config = dict(
    n_layer=17,
    head_dim=128,
    d_mlp=1024,
    norm_place='pre',
    attn_scale=0.0884,
    tie_embeddings='early',
    extras=['an embedding shortcut', 'capped logits'],
    init='normal',
    init_std_o=0.0,
    optimizer='adam_variant',
    beta1=0.95,
    final_lr_fraction=0.0,
    doc_mask=True,
    train_tokens=779800000,
)
Each number is 128 + 32 x the weight over its row's rms, rounded and kept within 0 to 255. Layers, rows and columns count from 0. The size above them is the row's rms in percent of the matrix's.

# layer 3 MLP up, 1024x256, rms 0.0639, rows 866-892, columns 128-255
size [ 99 108  98 101  96 104  96  82  94  98  99  97 101  97  97 103 100 100  87 101  93 100  98 100  96 100 102]
[[ 93 155 131 168  92 123 153 114 134  84 127 158  55 111 134 166 107 124 108 120 139 121 145 133 150 217 103 114 150 100  49  73 123 129 117 159 110  58 132 162 106 143 210 120 142 133 123 118 147 104 181 108  92 159 140 119 179 149 155 148 126 131  63 124 107  88  98 105 114 122  71 146 122 138 103 171  93 169  96 176  90 154 146 118 128 125 148  74 145 104 134  83  61 109 106 138 159 101 110 146 132  70 119 113  79 182 185 160  83 189 112 106 156 130  90  85 164 122 117 159  36 152 130 131 127 155 102  77]
 [137 141 140 116 141 139 169 133  90 136 137 149 154 163 135 105 121  69 147 128 111 137 160  98 121 147 137 119 119 115  62 143 139  90 132 100 136 142 125 178 139 139 101 178  71  55 162 177  90 117 121 199  73 158 163  86 170 142  92 135  78 125 113 121 132 103 114 120 181 129 108 122 166 150 123 134 121 168 144 175 149 183  77 117 117 160 145 183 139 157 125 108 117 142 132 109 114 115 101 100 150 128 173 130 134 113 104 158  57 102 109 140 160 182 158 132 122 175 114  73 160  83 128 167 124 154 135 139]
 [122 102 147 141  82  81 117 101 142 156 144 164 151 126 118 132 170  99 121 143 117 134 104  59 155 125  82 129 147  67 159 118 103 117 180 106 150 178 122 136 175 136 171 151  69 138 128 177  80 115 138  80 112 125 148 151 122 109 129 108 142 142 147 154 157 125 175 115  59 114  60 175 170 105 148 238  93 143 100 156 139  98 124 162  71 131 196 107 144 100 217  80 128 150 115 130  84 100  95 181 137 167 147  84 108 123 179  64 170 116 100  87  85 141  88  69 111 111 119 151 147  99  95 157 131 195 147 152]
 [130 144 161  89  96 182 168 162 113 113 109 165 118 126  44 128 147 104 130 124 132 151  96 101  55 127 107 104  80 162 133 104 107 145 153 162 146 166 124  91 174 127  44 108  70 138 123 119 172 109 175 139 154 148  92 112 143 143 126 145  62 137 134  68 158 103 129 116 134 124 128 112  97 123  98  88 131 106 125 151 125 108  98  83 157 126 152 133 115  92 142 136 123 110 138 168 107  86 128 101 164 167 190  82 152 152 116 162 136 104 163 134 133 134 158 105 123  63 104  63  98 113 173 106 117 159  69 204]
 [107  52  69 182 138 170 166 102 139  97 143 101 184 130  67 125 116 131 154 110 159 130 178 142 156  96 155 148  82 168 132 180 135 125 146 105 160 117  73 120 161  90 122  91 161  97  65 142 151 115 153  56 133 177 160 175 130 116 137 148 136 157 125 129 196 155 154 116 150 121 108 161  74  84 178 155  67 165 118  82 111 112 139 109 148 158  91  65 109 155  87 156 133 103  97 186 176 125 147 149  94 138 174 160 197  89 121 101 107 165 121 147 105 158 142 125 119  58 127 113 130 172 131 107 103  69  69 106]
 [105 185 119 116  73 193 103 146 123 183 142 141 143 145 109 133  97 121 150 110 130 100 116 142 139 140 132 165 122 134 156 110  86 144 129  76 122  99 137 159  86 115 107 164  60  86  51 161 131 130 132 112  96  94 142 137  84 118 116 140  81 151 107  77 172  79 134 198 129 134 155 157 150 136 173 143 131 155 113 112  91 119 111 150 139 137  85  79 136 155 154 141 112  87 112 138 153 153 158 159 112 108 114 167 127  99 139 132 144 121 143 152  93 113 190 128 145 102 121 155 156 101  78 108 116 125  95 167]
 [ 96 147 224  78 116 120 132 190 178  90 139 153 211 113 156  82 138 129 167 125 131 149  89 174 150 166 138  73 113 106 104 132 159 149 199 172 153 114 143 127 118 223 146 162 181 120 139  52  98 116 113 126 140 162 169  88 117 206  52 195  91 110 125 132 179 112 113 210 163  93 195 174 112 142 149 115 139 113  56 149  89 115 114 113 134  95 152 101 177 124 115 161 149  67  95 122 117 165  99 158 124  96 174 107 139 171 107 103 113 117 101 116  90  86 158 114 125 103 131  69 124 136 127 153  90 144 130 131]
 [162  89 143 150  88 145  97 144 158 141 146  71 188 134 188  93 110 146 163 100 147 106 177 136  74  88  96 177 172  93 140 156 130 158 178 103 114 116 105 162 132  99 144 153 209 188 116 127 132 158 148 113 129 138 162 119 127 143 166 161 186 156  93 131 105  77 137 123 172 101 183 124 139  93 145 140  91  78 177 112 106 148 121 107 193 140 145  76 112 119  93 167 146 122 172  68  82 109 180 149 119 101  86 150  81 100 135 123 138 142  75 108 144 115 112 149 124 103  78 140 120 120 118 134 137 104 124 119]
 [155 146 195  85  94 163 148 120  80 125  84 106 151 126 137 112 128 103 137  66 154 160 102 160 121 103 101  82 157 147  88 152  96 158 127  86 191  57 103  99 192 116  76 140 114 124 164 175  97  66 134 181 134 130 129 133  85 178 140 123 159 111 146 152 125 137 161 162 136 117  92 114 182 116 147 164 102 108 131  95 159 138 142 136  95 185 196  77 176  97 146 159  74 126 149  59  87  78 125 107 146 102 138 128 164 109 121 155 109 131 122 105 128 160 146 120 143 147 132 133 115 130 159 136 120 149  84 117]
 [118 160 168 149 110 142 112 139 101 123 133 113  42  97 110 145  87 128 154 122  93  96 212 131  99 150 132 151 149 187 125 150 118  97 184  71 164  85 121 164 112 157 119 105 143 130 174 124 139  85 140  95 142 148 119  90  66 157 109 172 133  86 100  95 123 155  91 116 127 126 130 120 120 114 175 164 106  82 103  63 127 101  92 129 114  91  95 169 162 110 124 154 146 117 143 172 110 120 104 151 142  95 115 141 104 151 155 201 121  99 185 103  87 110 118 165  95 104  84  60 132 121 142 146 171 182 120 148]
 [ 91 117 153 114 126 136 181 108  79 178 198 162 106 166  78 108 117 108 103  79 132  96  96 155 148 109  94 121 142 105  77 142 165  69 142  49 154  92 108 153 131 130 131 156 100  95 130 201 195 149 203 147 121 121 101 103  94  67 105 137 184 141 154 189 125 123 116 144 112 126 133  90 166 136 187 166 157 128 176 103 115 149 132 120 125  93 128  71 114 113 152 178 100 170 126  92 136 109 198  88 151 133 167 124 117 172 113 131  87 145 126 165  98 129 116 112 130  78 169  98 132  94 160 156 159 120  90 198]
 [130 137 126 160 116 103 127 208 107 103 109 104 140 168 115 153 152 113 125 134  85  99 104 129  80 167 108 193 174 127 149 120 150 140 146  69  72  76  72  93 112  52  95 164 140 163 133 117 108 147 109  91  91 170 169 118 137 124  99 166 136 168 140 139  58  89 104  73 112 146 168 107  86  84 143 116 145 119 154 152  63 185 123 134  96  96 103  97 178 170 101 144 112 179  71  95 105  63 104 150 102 151 105 151 133 110 114 147 149  95 113 158 164  88 130 155 115 160 174 177 155 136 152  65 103 142 108 136]
 [122 190 165 145  69  60 180  96 152  98 190 146  86 121  79  95  98 113 111 144 191  62 155  89 129 151 155  72 142  93  69 127 186 117 166 172 131 112  68 132  98 113 142 115 147 160 137 100 116 182  54 121 127 145 174 111 167 130  97 167 102  87 176 131 110 150 173 158 153 142 167 119  99 134 113 114  83 158 146  90 117 112 177 158 115 174  98 142  97 141  84 193 125 174 162 115 182 186 178 187 115 180 134 135 130 102  85 140 103 153 118 116 134 131 147  86 124  80  97 138 113 106 140 144 100 105  86 103]
 [115  86 107 131 117 187  91 136 164 165 167 130 173 126 142 170 131 132 127 150 148  97 151 160  86 162 159 121 103 103  98 160 129 137  97 153 107 139 109 169  54  99  77 133 117 123 126 134  51 133  86 127 127 164 111 157  74 138 150 153 142 160 106  32 147 127 202 166  82 165 152 141 216 125 187 117 137 124 112  88 119 118 152 146  93 104 149 124 237 160 182 101  97 119 124 156 138  96 178 129 117  95 173 111 149  77 110 128 143 165 100 128 111 110 112 118 142 116 112 134 112  99 173 121 109 156 123 125]
 [ 93 120 138 144 143 147  86 146 109  87 122 124 172 128 131 107 130 165 123 169 146 128 164  97 170 137 105 153 104 130 153 100 157 122 151 155 128 145 139 110 119 141 126 158  96 135 154 113 139 102  56  89  95 132 166 133 162 131 149 170 166 114  86 107 182 134 111 126  68 118 138 165 110 100 133 129 136 142 102 113 109 106  91 127 147 123 183  96 180  76  70  90 101 135 197 106 159 120  95 105 120 126 192 131  97 140 171 186 144 221 124 192 143 133 135 145 130 161  99 119 166 141 143 105 105 170 158 141]
 [ 72 104 142  93 129  87 153 167 153 188 201 174  98 114 108 140 131 143 117 127 103 101 127 196  92  80 115 119  84 112  87  65  85  91 102 112 159  95 140  82 122 139  71 135 111  96  73 102 115 149 126 123 105  81 163 163 108  90 156 166 139 140 120 111  92 126 167 130 175 187 136 213 101 122 114 138 133 158 139  96 148 127 133 141 133 134 142 157 127 159 102 133 112 118  86  95  82  68 104 146 138 205 131 102 149 136 155 104  88 149 125 140 110 129 160 171 109 172  83  88 116 114 130  61 123 108 118  97]
 [128 115  90  99 154  88 146 125 126 120 106 192 153 116 103 122 102 134 111 138  75  75 130 118 155 167 138 143 107 111  99 102 149 149 110  98 141 209  75 130 151 126  88  56 112 142 190 153 157  68 103 155 125 147 118 137 127  98 108 181  99 171 103 142 172 116 173 112 116 101 145 175 151 108 131 148  81 101 121  96 175  52 118 152 172 190 124 101 150  53 153 158 150 139 117 171 135  51 147 157 155  96 184 151  94 104 163  83  82 143  53 107 162  71 121  90 134 167 139  75 166  88 173 158 108 130  74 137]
 [101 137 146 141 145 129 128 140  96 169  95 168  65 183  89 127  84 123 139 129 125 118 109 116 136  93 153 161  91 118 116  81 157 136 145  37 159 125  91 146 149 164  87 119 122 101 111 157 162 136 153  91 139 148 114 174  88 202 112 181  96 189 152 160 103 141 140 125  88 120 131 132 194 145 176 163 173 124 111 130 113 116 160 101 107  94  76 103  86 164 141  83 139  81 114 187 132  95 141 137  62 102 115 134 106 153 144  86 119 130 119 105 143  82 124 106 158 109 129 114  86 136 160 143 137 124 124 140]
 [141 145 134 102 171  99 101 125 164 106  91  97 188 106 106 115 140 139 166  76 142 149 153  82 185  95  82 153 144 117 115 111 196 171 149 119  87 147  98 183 133 146 166 140 193 170 130 199 112 155 118 159 121 107 136 144 147  83 118 123 115 177  75 150 154  95 101 174 126 146 134 141 126  87 169 137 108  95 106 126 107 104 172  18 131 112 177 136 104 143  92 146  61 119 169 105  62 135 155 146 130  90 119 135 172 144 140 190 178  93 129  86 106  92  78 107 136 148 122  84 133 158 209 134 111  92 103 145]
 [123 180 156 158 106 136 148 124  63 135  49  88 170 118  74  54 115  98  99 150 111 163 175 179 178 120  93 123 106 175 140 138  84  91 113 180 134 149 171 150 148 125 174 174  95 114 129 108 145 178 129  86 105 129 100 166 127 155 131 125 110 180 176 141 130 132 111  85 147  98  65 154 109 143 150 159 113 110 117 151 121 157 174 127 153 182 132 145 128 103  59 166 124 146 120 151 108 128 169 115 120  96 136 153  82 125 116  87  56 130 144 198  99 129 150 120 121  85 148 186  99 100 101 111 155 123 149  91]
 [ 94 125 124 142 107 123 155  96 155  89 130 133 199 142 181  93 151  97 193 151 106 107 167  85 113  99  75  92 127 102 159 109 164 108 127 110 128 168 123 134 140 145 115 113 104 118 159 166 172 157 115 111 132 199 134 160 166 104 131 103 148 150 148  99 154 111 126  74 162 102  94 112  79 153  62 145 122 125 192 111 115 145 150  87  92 109 121 133  72 138 119 141  92  55 121 118  86 184 180 141 156 132 131 119 119 124  81  99 151 133 126 163  77 140 157 142 116  83  87  88 130 191 126 170  91  85 108 143]
 [118 150 127 110  85 106 134 103 149 103  88 108  93 170 157 129 102 127 170 122  91  79 154 147 158 109 111 127 133 156 124 134 145 188 111 121  79 140 147 103  99 152  85 122 140 114 173 129  91 154 159 101 143  80  84 153 114 232 121 118 105 127 147 119 153 121 150 146 146 126 124  93  88 173 182 137 158  93  79 107 158 186 123 139 152 168  93 114 109 128 122 129  99 200  81 162 152 112  86 156 143 120 180 121 189 109  86  79 126 143 174 104  50 104 130 165 110 126 151 142 107 115 161 125 121  86 121 130]
 [152 105 149  48 112  82 198 132 139 119 139  87 114 165 106 140  85 164 152 129 140 125 103 132 111 102 148  79  99 146 106 160 130 127 170 192  78 115 141 100 131 100 117 136 100 137 125 125 164 131 163 116 147  80  86 150  97 152  99 141 166 152 152 156 146 150 138 128 125  92 120 172 112  69 139 157 168 165  99 149 109 140 115 119  98 124  96 146 155 144 105 141 156 170 136  84 140 148  51 126 148  80 117 161 177 135 155 126 107 119  82 131 129 188 193  90 126 117 147  79 105 117 112 106 158 125 139 138]
 [142 146 105  99 140 103 153 120  94 138 118 135 152 137  82 124 114 150 124 135 128  82 126 112 145 180 145 158  82  76 135 129 162 180 153 119 131 130 134  84 176 165 128 126 164 151  62 131 182 142 132 147 136  76 167 124 156 159 132  90 152 128 102 105 130 128 166  91 152 101  93 107 140 175 195 133  91 171 137 125 143 119 105 197 139 170  94  99 141 144  71  70 113  97 129 152  98  73 148 130 177 161 121 186 169 132 130 167 125  98 179 154 144 146 183 128 121  62  35 155 145 116 149 101 114  96 115 155]
 [112 172 152  99 139  91 145 131 106 127 142 122 139 118 116 138 143 150 124 143 112 115 126 127 131 100 134 121 130 120 100 178 128  52 142 182 124 136 151 120 152 174 149 120  85 184 143 190 124 148  98 193 157 147 134  94 170 134  87 112  89  97 125 119 113 138 126  97 131 175 142 227  82  87 102 129 140 160 124 120 129 161 149 176 140 196 108 148 102 110 142 136 167 107  70 103 129 161 131 114  97 132 169 144 169 180 160 106 141 163 113 113  91 121 106 173 129  41  88  79 104  75 148 111 147 116  91 158]
 [113 172 193 167 131 195 153 199 152 153  90 153 142 146 160 149 137 105  93 234 150  93 158 149 143 171 151 159 169 142 128 205 148 116 102  84 105 119  88  80 180 159  96  93  63 139 164 126 119 142 135 189  73  98 114 193  58 152  81 142 144 157 138 116  80 114 121 155 120 117  93 127 206 187  60 136 154 120 153 135 126  97  81  82 109 140 167 133 145 126 123 132 127 171 100 132 113 144 105  95 155 116 148 130 173  94  91 127 137 105 133 153 170 130 120 129 147 126 128 112 121  76 135 120 219 124 136 139]
 [ 68 188 119 154 109 118 179 148 154 200 102 129 118 139 112 110 109  80 196 100  80  95 156  84 108 113 149 115 100  88  99 102 116 100  82  79 152  99 155 110 107 120 175 138  83  88 116 130 183 186 141  93 142  90 113 174  83  84 114 151 160 107  98 151  65  98 130 154 120 122  95 155 152 130 168 146 119 109 149 162  85 109 141 163  88 168 107 133  69 154  68 128 151  66 143 183 120  87  73 163 173 135  86 139 231 114 127 151 122 149 132 104  95 122 151  90 151  66 161 141 181 110 125 114 109 113 134 158]]
# layer 3 MLP down (transposed), 1024x256, rms 0.0395, rows 866-892, columns 128-255
size [101 102  96 101  97 104  97  90  94 106  96  98  96  95  98 106  98 102 110 102  94  99 105  99  96  96  98]
[[124 144 135  94 132  95 163   0 147 156 152 140 157 110 141 115 108 224 121 149  80  95 108 162 156 150 109  79 169 125 187 148 130  90  87  91  52 133  77 100 138  82  91 152  39 140 124 164 135 125  84 138 162 119  93 143 148 114 107  95 111 119 104  72 143 113 107 131 101 155 175 141 134 129 116 144 155 170 123  95 122 133 113 128 103 109 121 184 171 124 135 107 143 123 103 120  94 115 125 129 142 108 139 134  99 161 139 109 104 108  75 111 142 159 119 106  81 156  62  85 148 141 115 163  99 168 140 141]
 [135 186  85 118 110 161  57 100  99 167 128 128 110 143 177 109  85  91 163 135 112 169 141 160 194  99  60 155 127 171 125 133  70 110 133 142  34 128  74 137  96 166 117 118 101 140 134 118 118 140  91 136 127 134 143 170  93 100  70  86 117 170 133  86 171 122  87  95 151 126  88 111  96 166  98 150 151 127 135 166 172 100 123 137 102 156 128 121 126 112 151 108  98 104 121 101  74 195  54 130 128 136 184 159 157 103 165 172 176 180 172 165 126 117 102 137 171 126  93 169 130 127 128  64 208 162 147  82]
 [ 91  72 140  91 186  87  96 163 111 113 112 131 147 147  81 153 200 163 116  94 134 147 115 184  98 190  95 135 105 174 123 191  92  83 101 143 112 157 116 139 149 124 107 135 163 125 118 149 177 110 193  85 134 151 168 102 143  96 131  93 172 154  93 177 101 139 134 197 122 139  84 132 143 180 178  70 109  90 156 124 137 140 147 150 144 125 107 158  71 110  48 116  96  86 147 118 130 128 131  60 159 112 147 101 135 114 136 197 132 108 102 139 167 137 109 178 149 125  56 112  78  92 138 103 159  91  91 110]
 [ 56 163 116 135 115  93 158 107 195 144 129 157 157 114 130 111  70  51 103 149 102 108 183 142 108 142 137  78 121  68 124 173 101 125 121 144 157 122  98 115 140 168 126 144 170  98 160  91 126 106 127 143  97 117 169 145 148 106 134 147 172  88 119 181 163 167 135 169 149 143 149 142 105  92 104 123 142 164  93 152 141 136 118 136 121  84 111 161 153 135 117 172 192 159 101 153 170 138  97 141 166 147 183  97 122  81 140 115 159 138 158 152  46 145  90 143 152  88 149 160 163 131 152 129  95 142 134 132]
 [129 150  71  44 128 135 147 117 116  96 178 159 153 105 122 136 149 160 109  73 118 182 141  66 136 160 195 102 101 120 133 116 130  79 110  66 142 156 100  96 123  72 139 102 150 139 140 125 137  68 106 148 106  78  45  15 106  92 130 135 101  94 162 143  93 158 105 126 153 152 153 115 128 164  66 125 137  73 144 152  93 121 108 105 154 139 127  81 152 173 154  96 136 126  77  87 137  79 144  98 150 137 171 174 108 128 134 181 107  82 149 171 137 113 121 173 135 114 155 104 134 137 138 108 107  97 113 126]
 [123 156 101 128 158 113  89 123 137  87 170 137 127 147 130 131 109 160  58 137  83 105 186 105  96 154 126  73 113 129 108 138 129 128 170 125 145 135  69 121 115 126 117 174 169 158 120 191 114 106 133 199 153 117 114 127 158  96 142 153 181 110 100 134 149 109 119 153 179 121 153  95 177 169 187 161 128  74  95 108 126 150  93 165 100  70 104 155 142 149 107 137 152  91 150 195 161 113 119 128  77 118 131 131 100  84 138  84 105 112 120 145 110 185 122  92 105 169 111 142  84 126 126 158 141 108 134 102]
 [125 108 105 115  97 180  87 127  84 130 114 109 155 107  88  40 124 132 123 145 129 122 151 164  78 146 115 121 108 143 120 111 134  73  87 133 171  75 135 118  73  79 115 110  84  66 148 138 176 141 123 174 134 155  82  97 113  89 172  72 108 143 170 127 112  82 177  61  78 145 120 173 139 144 127 148  91 118 171 107 144 160 162 117 132 166 112 137  88 186  78 171 125 203 180 195  82  95 115 137 121  96 122 116 150 133 149 202 108  99  95 156 230 152 107 170 159 129 140 163 160 158 149 130 135 186 112  91]
 [ 81 151 103 142 119 121 119 140  84 156 104  98 146 127 111 137 255 195 166 180 132 142 139 100 126 190 161 151 113 160 103  97 134 112 133 150 165 133 146 175 122  98 158 169 104 118 130 157  97 146 135 135  90  76 114 168 114 146 126 126 119 126  79 135 107 116 109 133 215 131 117 141 129 136 132 178 130 129  93 114 109  74 147 164  84 166 145  70 130 140  95 118 146 120 111 156 134  97 183 202 147 146 193  95 128  89 110 153 127 147 105  83 152  87 184 114 134 180 149 127 128  75 126 112 111 177 169  91]
 [141 138 105 109  41 174 135 128 158 196 133  67 186  87 147 119 154 126 142 177 174 106 129 137  65  89 127 144  65 103 115 114 117 154 114 128  95 168 106  98 101 150  72  88 101 163 136 124  49  68 131 120 124 126  98 150 136 137 159  92 179  79 147 159 113 162 167 104 141 152 112  98  89 150 121 124 116 155 172 114  78  92 145 142  91 174 162 103 124  62 190 131  92  84 164 101 128 136 110 167 162 129 140 138 132 139 105 158 109 152 102 131 136 184 114 112 162 157  71 145 103 135 130 181 154 159 139 103]
 [135  91 123  49 131  95 156  98 106 138 177  74 171  51 115  99 179 143  88 100 106 112 150 131 152  71  90 135 154 143 116 190  87 112 164  90 153 179 172 170 131 127 100 103  88 160 140 121 107 122 148 155 124  94 142 174 170 110 141 109 117 171 138 134 163 151 154  98  72 202 117 130 193  95 134 102 147 118  73 107  93 112 117 118 160  91  82 122 107 192 136 136 107  95  63 150 135 119 153 180 192 153 114 161 110 166 100 154  90 117 114  73 112 160 105 187 110 121  51 115  70 163 121 121 168 138 195  64]
 [105 175 117  70 162 182 125  87 172 125 170 165 157 118  90 160 146 107 118 146 166  94 136 139  85 108  78 158 163 221 149 109 106 193  98 165 152 115  92 196 108  38 181 114 158 193 135  90 133 118  76  56  89  99 170 162 129 133  75  67 119 186 129 116  89 185 176 135  96 135 132  86 124 156  94 111 198 129 181 168 133 172  88  96 139 134 135  81 113 129 116 166 148 154 174 163 203 172 102 119  63 151 128 111 133 120 143 187 178 109 120 124 148 101 115 145 128  71 100 132 130 104 119 103  87 221 121 120]
 [ 90 129 139 166 144 179 142 130 106 113 108 121  98 113 147 130 199  80 165 158  85 122 124 172 140 130 143 156 100 133 146 131 128 173 171  93 157  99 138 100 178 175 109  92 111  81 165 114 151 104 125 154 109 138  79 111 123 167 135 176 155 113 107 152 117 200 126 152 172 135 135 205  62 155 106 131 118 137 143 187 161 102 123 145 157 153 159  92 177  60 112 101 141 129 170 153 126 137  78 137 124 117 126 113 147  94  66 125 162 154 116 124 150 156  95 157 139 138 147 118  96 170 157  63 120 142 125 135]
 [133  89 108 144 145 106  88 170 120 105 100 118 174  95 143 146 156 104 134 143 110 173 117 156 134 104  90 184 131 129 180 162 113 112 145  66  80 149 104 161 150 138 120 203  99  88 105 176 182 121 146 132 129 119  80 138  71 121 103  55 166 136 146  58 128 100 139 109 120 124 115 172 128 111 154 133 151 168 113 188  88 135 131  88 155  78  71 122 106 152 142 134 129  96  66 154 121 141 144 109 126  99 124 129 173 101 132 111 101 134  93 151 155 159  76 123 125 187 168 118 107 181 132 111 141  95 100 155]
 [177 128  97  99 164 139 153 136 161 129 115 160 102 115 129  93 193 211  80 153 133 136  85 119 169 145 108 167 143 205 145  68 141 146 165 133 105 142 124 121 140 200 157 140 122 138 120 149 176 111 158 136 123 118 155  94 107  66 157 155  62  95  87 170 162 143  90  88 162 101 123 106  73 147  99 108  86 177 190 106 124 107  91 127 149 201 183 134  88 116  66 141 146 127  72 152 120 178 107  88  73 141 174 124 123 110 140 137  46 145 146 185 117 140 140 143  77 120 135 153 115 143 154 102  96 110 123 155]
 [156 167 139 114 151 152 129 123 162 120 178 174 153 104 152 113 197 191 118 110 134 161 135 177 152  36  98 148 157 158 136 208 163 149 139 151  98 143 131 121 126 160 132 150 108 189 113 110 117 176 156 169 121 113  82 142 126 109 109 101 120 126 115 110 160 123 163  60 123 120 113  66 156 121 165 145 151 141 185 116 125 117 138 106  91 120 109 128 112 146 191 131 130 155  84  83  81  68 156 138 164 104 179 146 136 166 160  90 146 102  84  97 150 138 116  98 148 149 111 126 153 130 102 129 117 105 187 137]
 [124 121 150  90 170 101  84 104 105 180 177 167 125 135 142 218 174 155 103 145 162 145 113 129  93 115  72 122 165 144  67 165 141 159  85 135 143 159 147 119 135 175 146 116 151 167 161 135 141 200 121 155 111 102 166 150 138 154 193 144 150 102 125  97 119 195 169  89 119 132 139 155  96 101 133 135 181  77 129 173 139  84 175 171 117  74 147 155 148 200  74 116 171  70 109 200 100  85 108 118 152 134 102  98 120 168 125  52 130 122 133 163  67 139 134 141 104 138 136 169 100 168 156 138  94 103 148 105]
 [136 111 150 114 147 168  90 124 143 151 125 141 113 104 118  79 131 113 130 142  57 131 173  62 147 121  91  77 128 123  54 122  65 122 149 178 136 177  88 154 142 100 159 117 122  92 144 126  95 116 118 120  92 122 129 153 118 194 116 162 145 102 100 158 127 133 161 151 138 105  95 181 133 113 151 187  90 164 159 128 146 131 128 194 133 139 104 116 168 126 152  95  86 166 144  91 148 168 116 131 135  58 127 151 137 166 129  89 110 148 160 109 112 115  90 211  60 172 156 155 132 118 152 198 143 122  76 101]
 [134 157 137  97 178 165 158 173 190 138  87 116 121 169  92 172 111 147 101  88 135 112 117 132 146 150 140  74  94 112  98 109 127 119 183 160 122  93  99 150 232 143 127 143 104 143 143  59  63 178 118  59 116 141 156 122 155 177 129 120 147 140 149 107  83 124 135 100 120 137  95 139 100 124  95 139 167 128 144 134  85 158 115 142 134 136 122 130 132 105 175  76 160 100 117 112 140 177 188 117 157 144 158 182 129 159 148 148 181 111 137 132 151  76 119  78  93 173 128 134  86  71 135 161 152 145 110 159]
 [120  93 131  90 121 126  48 198 138 158  76 117 119 164 146 162 255 174 168 132 164 131 171 137 109 174 164 101 141 166 110 118 143  82 157 109 117 130 156 139  88 117 116 134  96 118 138 137  64 137 137 129 152 124 132 134 136 146 162 147 156 140 143 202  55  60 138 128 185 128 127 119 143 117 138 157 144 108  95 153 139 114 154 147  92  82 130 143 188 105  98 122 123 169 123 220 112 140 112 144 144 105 167 119 112  98  99 193 110 130  86 106 170 107 120 122 127 141 123 131 100  55 152 146 175 163 115 128]
 [165 120  81 113  84 115 124 131 127 155 180 133  89 150 122 132 128 125 139 152 178 112 116 100  73 127 134 136 162 123 113 151  62 126 133 145 117 166 115 183 161 108 147 145 150 156 114  77  77  70 112 148 164 130 139  80 163 108  78 105 114 169 114 157 104 116 173 146 124 127 142  92  86  94 116 150 171 154 101 118 126 141 124  85 131 126 170 106 153 106 177 131 101  81  97 146 135 112 176  85 172 150 110 109  86  95 116 161 102 110 127  74 171 153  76 135 110 132 162 128 144 132  74 121 131 160 123 148]
 [149 155 147  94 121 105 160 139  96  53 111  67 118  87 157 146  94 152 144  64 104 134 113 109 104 103 147 115 115 104 120  93 117  98 134 112 112 156 170 113 115  95  92 106  98 102  99 113 104 119 151  57 191 125 112 136 152 118 205 147 158 118  97 104  87 124 120 115 103 148  46 117 154 136 174 174 133 142 165 102  99  88 152 116  92  42 101  98 121 156 171 119 103 127  79 107 123 145 164 129 181  96 116 147 106 145 106 148 160 149 108 153 124  59 139  85 188  63 141 110 113 141  63  37 153 111 117 128]
 [143 107 111 115 149  91 172 110 171 124 169 124 182 120 120 139 119 127 151 158 146 102  95 162  93 219 176 163 121 156  89 128  96 137 111 145 152 108  80 181 134 102 139 128 154 123 130 148 146 153 119  95 146 123  83 160  97  97 155 152 139 179 105 119 184  91 147 133 110 110  79  80 129 127  97 126 149 132 109 179 123 171 167 112 156 135 177 117 137  80 158 173 175  85  44 138 142 165 140 108 130 112 147 148 178 143 152 152 165  96 175 135 112 163  98 149 101 164 122 115 146 129 137 156 112 136 145 139]
 [ 97 162  61 119 178 112 127 119  91 199 164 103  49  73  79 148  88 164 135 140 114 115 126 100 106  85 140 123 116 124 141  52 132  93 136 143 135 195 158 122  72 153 136 149  70  66  99 101 165 150 119 141 132 146  67 138  86 181 138 130 128 155 153 156 118  86 188 113  97 146 102 136 143 163 119 131 191  89 125 135  72 118 191 174 151  92 122 154  90 166 178 120 117 146 169 101 123 121 166 113 141 103 190 162 134 147 116  84 136 155 159  54  96 103 116 110 109 129 143  59 107 186 160 105 131 167  96 137]
 [152 117 106 111 119  93 118 165 187 102 125 148 128 142  85 119 151 144 121 155 119 192 144 121  86 178 137 133 136 151  55 126 235 138 102 147 114 139 141 156 124 138 107 170 151 184 109 135 149 133 105 110 137 169  89 158 146 127 160 102 159 129 134  61 108 159 140 122  88  97 162  88 108 156  90 160 171  84 129 115 148 109 152  85 110 129 173  96 168 158  83  92 142 104 155 114 145 139 122  70 136 165  86 157 128 103 126 121  91 109 102 139 112 135  79 124 117 118 135 112  72 150 106 122 159 129 143  91]
 [153 110 159 148 163 127 136 174 130 130 119 124 152 188 104 136 129 120 140 125 166 157 152 134 116  91 191 139 112  88 120  76 138 179 124 131  91  96 145 101 125 113 127  85 140 125  85  77  88  79 100   7 157 150 136 106 145 109 126 137 153  98 112 162 157 134 154 122 120 142 142  60 158 113  65 100  91 120  97 143 124 113 130 115 171  61 111 164 117  78 155 125  79 104 125 168 212 101 121 164 131 115  67 149  98  80 112 150 146 128 110 162 201 114 140  96 199 159 130 109  92 142 115 158 121 113 145 121]
 [100  97  98  93 142 123 130 183 162 140 122 113 144 147 141 130 141 104 151 135 116 134 162 181 135 117 132 120 124  91  99 102 142 108 117 101 118  94  80 134 123 154 134  64 212 147 146 120  84 118 158 145 164 111 157 151 164 127 105 162 150 203  83 119 121 133 127 130 123 148 152 124 149 115 129 165 125 129 121  66 154 113  67 127 133 120 199  76 135 108 124 130 133  88 157 195 144 116 144 126 209  99  77 148 166  90 198 125 143 148  89  98 127 191  83 163  71 130 109 133 147 116  93 108  81 106 172 110]
 [110 124 209 177 125 106 107 148 118  84 179 137 138 163 138 121 152 146 122 164 164 118 149 153 112 126 151 128  97 136 179 109 151  60 190 202 162 118 107 108 169 153 146  52 100 145 141  89 147 135 106 164 163 149 169 145 174 151 173 118  83  75 171  64 161 143 102 140 119 169 125 101  93  98  71 137 138 105 122 118  96 118 162 132 142 105 156 142 118  85 138 148 138 104 142 123 157 118 146 127 116 120 110 117  94  84 185 140 113  97 128 142  80 156 135  94 161 177 129 114  85 124 150 139 147 110 153 127]]